Part of a small language model's weights.
Size: 9 layers, width 768, 12 heads of 64, MLP 3072 tanh GELU, vocabulary 32000.
Architecture: LayerNorm before each block, learned positions, biases, tied embeddings.
Training: a variant of SOAP for these matrices, 706M tokens.
Each number is 500 + 25 x the weight over its row's rms, rounded and kept within 0 to 999. Layers, rows and columns count from 0. Numbers have three digits each. The size before them is the row's rms in percent of the matrix's.

# o: layer 6 attention output (transposed), 768x768, rms 0.0256, rows 464-510, columns 64-127
# v: layer 6 attention value, 768x768, rms 0.0232, rows 465-510, columns 64-127
o464 094:506492505460483480487507495519481525499487483530527505526463504530542464515485475467499484514515512478513519480491454496489499493459537468521531501503502500559452488507488534460507458496505462
v465 090:484499483499544520512499511547504497498497463503525510521507513523526479457485447525531511489517495505495459518539522489508534485479504546505471506554545513530524475504517519508510487526534477
o465 093:476512507553519465536522483528492481464504471470526531485491542522480500491540484482521491485495467519516520449493525491531477506527494520499499482542544525475552492522516514473507460500509491
v466 091:503522541469525494494534464508521497452495521505491511527535499494494508516523520494498522518481448458498466500509500480481522490491506502496533497507506502476503493488523485525475474473484543
o466 093:456471531506454494505535476551506476534540495539471526495547483507538533519505550520503492471477463495477505487499517500485499492500528507486543484428500513474512480452515537481496482480493474
v467 095:487507519498510487520475489524508475502514451496536502502456530464467493520503518487525456476477497551495462466526512470522493504525498508490490513482569538506527486462475483507517493490489562
o467 097:467516546454448480537466477464492518534505507494500497518449509517502497472482531474507519471471503510504510466521462487557509528508468475501517478505475514522457457465484504452493490515500481
v468 090:529501484548483481505556561519520542477510486500480537531481509481481531515522494475490512488501492539500483496502538498475527482495472475530516519498529521481496515501515503495510486509475511
o468 090:511486500521493513556486511493504475532498495464468543491466531486498511522517507522520493492451467515508465529502499487488480478524498487516486497487481543502476485515511510521506507513492507
v469 095:494487446516515440481497446523492480514512502513547479513528514550470490497536549532463509482508484536546511520510513486529518526479455505496527433531455454488515521495497535502489512460496513
o469 096:487480477537514490467492471517501471523542520490539532502497494505513492542495497518444514549473468524509479527501449524538497499505491507470500511534502442480542512517532520458485467522494484
v470 090:448520497467463535481506484518482476500492523544499482487506516430460508537468493517529513516521491460495500513469479456495511476525505487515499472494502521529489485483537510505457529499484519
o470 094:473525462470464483467498479506470492477543505529451509529520482457473483483528488499518478524493501522516446516475486481505493515485509488504534521501481482494455472556547485470538508530499467
v471 090:528480532487501489506491510542484453580517517517487483487537519491510483517492499496444500504465462478475514486513509543493488508492472474505517424475579476492501471501528489523485513456482458
o471 093:490496537487517509536508456494520488575463512501504508489499500507485495449486516530484488517489454538491520537519463498481475492473531472460451512551530472552501541548501506498554515499488499
v472 089:508496488516528481534489469472515523493470501539487487534483531483493490470552557474501501507467504496516521464510489509479487473451500522485521563565513524495510530499498526464504448512463475
o472 093:519521482457514493491527494525463507497478481481513478513500507466534477499500518499502485529496555484518527502514539514477472509493499515497510502510494517492509521472461524469506492473495509
v473 091:506503482513516477536512487509513520493519505465439521539507492474563494493485496476485500487541543558483524525519484507471548487465502499517523524464495495498545452491447483519453473475520543
o473 092:498513485517438509503539477469522492451502532532515485483565538522506513535507512521438485529503466544461504498484512511532503535494508562504497468506502466506518472519486495545481508524513488
v474 092:515511470490537529530461490515518476506546455523507550536502550495515522497462487505510510528474494516447535489509446496490529509509470508523423512530566496533496584505500484490508467452495476
o474 094:507491522485465515529506564475457507507513482489486547478488466493529523567523545475509542516492474489436492536509492507473450463492518485496502486538558474507457523503513521460479488509495497
v475 097:502536454504502523482474493474490504483474465493510553477486518523511457541520435505499464533498483442517477515518456528475465519467432464457454479512480494508488515501527515511492478553487472
o475 097:505443471488478497523504477567512520504519479481482573503515508512478468505562515517487453510505509492533517525502506505458524515510493513508468505524486472476472531533486490466492535503487499
v476 092:510495505522538514497480482474496538527562488513530541497474496501475489475483485483518503464483530504504511520492531505518479507455483507499487491547455534494528483459501512551495533513512481
o476 095:473478482510509508512449479462501504507517508504537527509449556505528459502489496511509484481500511498490504493466532478492489484536490484503500504520465534475475454488501467481490486520490480
v477 090:507487525494477483530465483514530494439482496511523542473505517473511487487489467458498494473463508462520471524529522491510510464496471474496480519510546485447483479493469487493476545492505454
o477 093:515493517540487503554543455446488506522549524539508501515504535516517513488464497457531492502479491505495527522499522533499517538489463508469553512503531484505525546510539490523482530455526444
v478 093:531503503441467513493476475498510482514503479511505468461479535516537548505508513499478523516500487528513474471494466521485505484534523532469532466463486488542502505516520505510526459512493504
o478 094:518521553443488494546519518478544472479505497469474472461509514511518513547495498466470518500462492482468506476502503487497512466496479474478492542446491479502489496532538530518518520459516494
v479 097:499496488453487444498511468534487496485492492501499512480520516487496501515458510504489505518522534522478514509500518558507501488470471473486471471519496477523506471522526470472486525504447518
o479 096:466524548487526481536498514531522470496507504533502441495518518519490471476461490540490479509494497490527484498502498499494502493497492509503490509535509501521519530515509535469535485473494547
v480 094:508519525528469497503544500477490539501507522544451483515461479516499480477519522496505476512480543509484551518482526502486494505498475525462471511490486540499476495464543481528488511529513512
o480 095:484467519467433481512510535507504505509514487502497522533540510506529516461488486501529501479406488515546479485504531491481490513529510520510495449523469513480491473525478490507491494487488517
v481 091:524538536474469495507539518515533498475521533532492497493529519425479493470442487495478430530529487550506508492507535487482507483490527494545468503516526531497504503473514566510488487470470509
o481 091:485484528472527517497519504517521505518469479497516470523522499554448489472512480478503483528481473499509527522503482453501483520492458518511479526536521517545515497468491501465510526507461500
v482 095:539482497481532501516434502491522527494537476524509523505560463464494520492497512477511516493505511486490511502505515497500510482529465478505527497468440509483490477457471480507488534470539493
o482 096:439551532510496483503522467531534514496482476508492505519526504492492483497564547505563507506516464525525513524487548540509493476503477493511521510476504463493533486491505477479507511480471512
v483 090:487502477496472488484541491485492500506526531512509442503461514523531544505466507498462485493489475501509508492524472512484484492509509505469487498504554500493522448496506457535481541484521501
o483 092:520509473567507517509476494475506491488496492510533484464449543528478528492512482488541510470443489495460538506513547574497449486523439549534520502526500482523477460491475554534499502506484481
v484 093:504465490542535511504446503454503486508494521559491463519495513491470491529511518475542504537510502457572543516532493504539530482497496489551515498544496509516463494508461509483529511463530509
o484 095:440503478543469525476518517478509485494485498489501493547510499504512497509505505478506515500453497502544545531471460513483502516439528532484494473506466503484525471510454502480524487444485471
v485 094:513549473488528515472463504524492524504482485540482511506492547479493502513485503466508499511485494504487453485503520510528496544494481518534486471499496486531492499512455493508517496473505489
o485 097:502495500492533426492510527442492504539509476502492535520532528537423473554482478483452529485511466499490497498499521503540436513549551518528579515517477460499522503508476496496492546480496497
v486 095:525506502530504560483483493511529521501473493479488556513508520484481439489495502506503463514548518504558505476525478555490436519535490491488489543493508481458503487484493473538509538526521511
o486 093:494510518494504509507505512499546509493511495516519493475495490514484545504493511531491458494534503470529491542529499522445445517514540574472557499470533531516490484506537471530501502520460514
v487 089:520470499457481556456534501519503528515487498497482488490490524528485484523507525462545499534513527540494485514510463463462506496486487527495502475455478508497495473512533448519532523501521490
o487 092:497494494510513491486475538500526493462505516545526477532492561495536542481518515507507509475494515537471499534484444464526507507513533519514500525526534501472516460513492489510521482430479464
v488 093:514488505503544547528518464518455527546484510480500481522523510505499495459541467465473439480518492478493487488515492493495501520509525528462527480446477527486502542518480511483552505499508508
o488 095:537538496502463502512516523470525505495471513468479496507525528515544484534450501534489466469491506465484464512495549498491504492495521492494467512491510508513477468482476482463533481443527456
v489 093:508477545487533484501525436472500484523474519506458481459512489509463493509522514506506477533516480503444466505496522521498511478473478508505518501520465460532488456486525526499547488503508465
o489 094:539506508458498456498512502532522495478499491511496449455465514542512512479446470480449429535507491514497490492492485470509493520501497510457475531458489433508519494462496525475503453485550456
v490 093:485539531509475545511498452512491525483495487507473521477497472496532480476547549527528543481517532510520472474474523511449494559494459573519498519504455475521515525514490511500448505473499489
o490 093:506509489453501530497535514491501482518550498496461479503470530488542495517511489524513488551494526498479499515496506482521503531500495442516509487495481481492547515548505470512489516503483517
v491 091:556531502483486499498514566495477481501505489485505539512478517510515548498517487508513525514478466488509484492513473489535550491512488492539488543501453481436487513509492498481502554518465509
o491 091:475433523488496475493534496517509533485516471541522491452483507503474523493458537498509504506491505477498520441466528517498477458491513482479495479451496528472501473546477470502493524547458520
v492 087:466527485521459521465485508443544477515524536493480517484510513552475506476516505499536472510537509487533518540507498494531509490496526503479490545489486512524557469493504465488516487472495484
o492 091:545514497463494522480495514526491503483502485485518514516509525479495526492490447514540501482506497557531501533451491534496484469512490521510503509474511504449567508473562509532490491520472497
v493 090:541492493543493512531487512483466480506532545533487520495458479521510512480520511525501550480495516493545547497477532438540481511505512470510520460494510462492501524510494500538494468523502484
o493 092:500488499517519506506475518486495516516486519494565473460467507461520503516510513473496507511490508488549491496581518510530511507491482482464511518519509472504488449491520445508521514542490509
v494 096:491515459522499527489487518494493508531493520491519485468480460511528538456481521508467523479452469483500498505508463503548467481513498495500547472483547486511499527533461454453508515482512519
o494 094:500442490535478511478463498522488486536459480465500499507516504539474518507497531500535512488476499502535511509466470526532556469499425517506493491442461510496489513496518504472558506459506482
v495 090:466499502505503497503488541502502527464489491505493506517487514489515503513457474474500521511453491505485481512496523509492481514484506516468464541496528510478474497495502497507516502486520460
o495 092:546554494508498494478456538479510503508473545509495561507486533485448482527509513497490531482523499513504503451497512517459498480503481496473501527492511505513588516491519529518492519505515503
v496 091:452500474487452480489490514487487465502497503523484491524533515504478493506511524530463501472514485476507506510513449499509574471508524514519538534531514476477522518529518494467532536504487473
o496 092:474477506493499502482496511525491531478475466492502524519484531527498496532532535515481524530544524482476518503525441446534492470524483487476473515513518516514482516513519502498524542529458480
v497 090:501452511447513527480519505467501546483479487497478478503468526488472491532535488546467482481488562524507495517479482471511481515439503500526496527527514465505472462503489456475467488539487519
o497 090:514519500483519475480533491492493510496521487470521482503487475511496546522522457498510485496493546546482482491531497497477528507517453506489468497489498466496496514504514521498472517536496544
v498 096:518529509479538494552518488513516467489514488452490511481480526523552508530532512503540456483520592472460446490552492456481523473493521527490492489442495505519475487434493475520493524511502505
o498 095:508479486520493492527473482494490463499503522498514500481499503468570505516478534506552497485564515525503505478494525499505544480470533473545505522454526497492514468512505518545533474507494518
v499 093:484437520507531536517458497528507532472476485483493522491525479490498532462471491469453486537534475510502482453460493483550444506481476495489475519507491547534488472536510498467464558494444486
o499 093:465503470524491499481474480501504523480514527502490515488520515518445504502495525494510459518464475507490513497535534487513454481541536456499496460536515481503537462535500463462448482509497481
v500 091:512444533492504499483526466491491479518478526473471536492466500453473526516491504516551532466537522492485463506511497468464528445564490481508506506469507519567496506474506524505508503507504488
o500 095:529481486536477482528475513522514490535503529505482503533487510467519471451502463538525505488469503543544503474488458491548484505487488523507509508509482497494520480511508506518517521459468534
v501 090:465522513492501490543527531497489473492469460486497512482487505447510534475480522501461513470499443488505499527530494526475462465516444484493497500480548510487522480488505506470452511531547507
o501 090:526517521519513501511507511505519514553505515533500497510467495534493446500506474496518469475487510492488533510453537470531486465547516532514493528505515569542511530523512493500514507526447491
v502 090:474474497507458487520526525515483469479501470477510469483514507536547529500531495469535520505520459450518545511492496513528492537524482499504511505477519495574486459496539537472484486524511522
o502 091:511491498514522449514512468511475416459476463499552471495511471513487526503499500532475460505478497479511505538519485464496548510482523502510478463508505524504528483523551484490505516489531495
v503 091:483545515478513474464463508486504535540570454488466470468500521480428446459515461505508488509501501483500497448497525511487522535483502502455472458499516500506503528462460492502474489499473487
o503 093:499496534511482504485475464470526525512491503453474520501558550517494473505499474518454505491453473486517470466519523512515505501489493529513491490544522523484520497449465495474475514506499530
v504 089:496489513500527526472533505549525509507516527526516526508472448466524477520480514510543481483470466515493482504476508470449542471492539497457509493480563484489509483496490525527499536496475531
o504 092:470482521459556482475485496459488491516511540490524489527495507511478544495505520477535526512483509506542491504477508529466528505550472497485510515512511517524473490447503566495530505472474484
v505 089:501502485483485514481480507505501462499498484537480483465487495494497502512494489492543543466468491514504497467537461522466514475511502500462470515492480467521530485503529513478546515507497456
o505 091:497523482518543447493488474495445509515531517497465538522513504504510486501516527483450477509530464506456505467483513528477493556518494523490506488495487515518480482513448465514540550500456492
v506 093:525450499479532500525516477488481487531490484505495488545485507515519537467515508485504503519481419523478571519459516460509516470520494524498490503503500517473503426483477506556485490492517512
o506 094:517458490432496548481518528520534452482464490534508495456467448506489510499474487509497467534475491488557515500469484502480487496492528466488522506507475479483480502488497516503484489495523483
v507 095:536516474483511505477480471545494536489502503508496542519504495519468490478481506508483540435523474490519524447525496504525496502495486509468504528489494466511506514487505509458533533471516491
o507 095:481523468542552525512543490477467519494491486515502483467462465534499480517507523516511459507501463538464484487490540481518488466506475523504526494456515483489489531453475539538535510510447533
v508 093:477499487511486531512464483499525485505479536486509518496488490488480500484494506474490467523520472509553496490530515496494508491482494549524496490455491476480526562464489537485514491475515508
o508 093:520535531492461497509524503473482503479497505488476502543528483466533500511532514513491470463544451496524528529507455511467481504485529477486451480472541540492475480528482516507498477541493481
v509 095:461544512486516538502451449486476509491523481516511543505504479476505504559502511506453521481455461518539556529449493461477476468528505501426518499544490528507484489459538494477465533486520525
o509 096:538450538520545497498498509442480486495485494499448486480451529513488488469499464494509481473471477520505512465504475495497456473513532499503517506522488479489513454463520497486500476487460523
v510 093:467497473505471510478496501531498456477535542530494522507485521505507536494521510556494480509468468461489511501509511561514486525474540528462495481559490483488513490498456453518511462483502521
o510 094:476516506491502561482514537485461510524495481505477523505527506527469439512539503461490474512545469468477503518485489488471525472516505491496494478528504529503505512518555505481494484497486504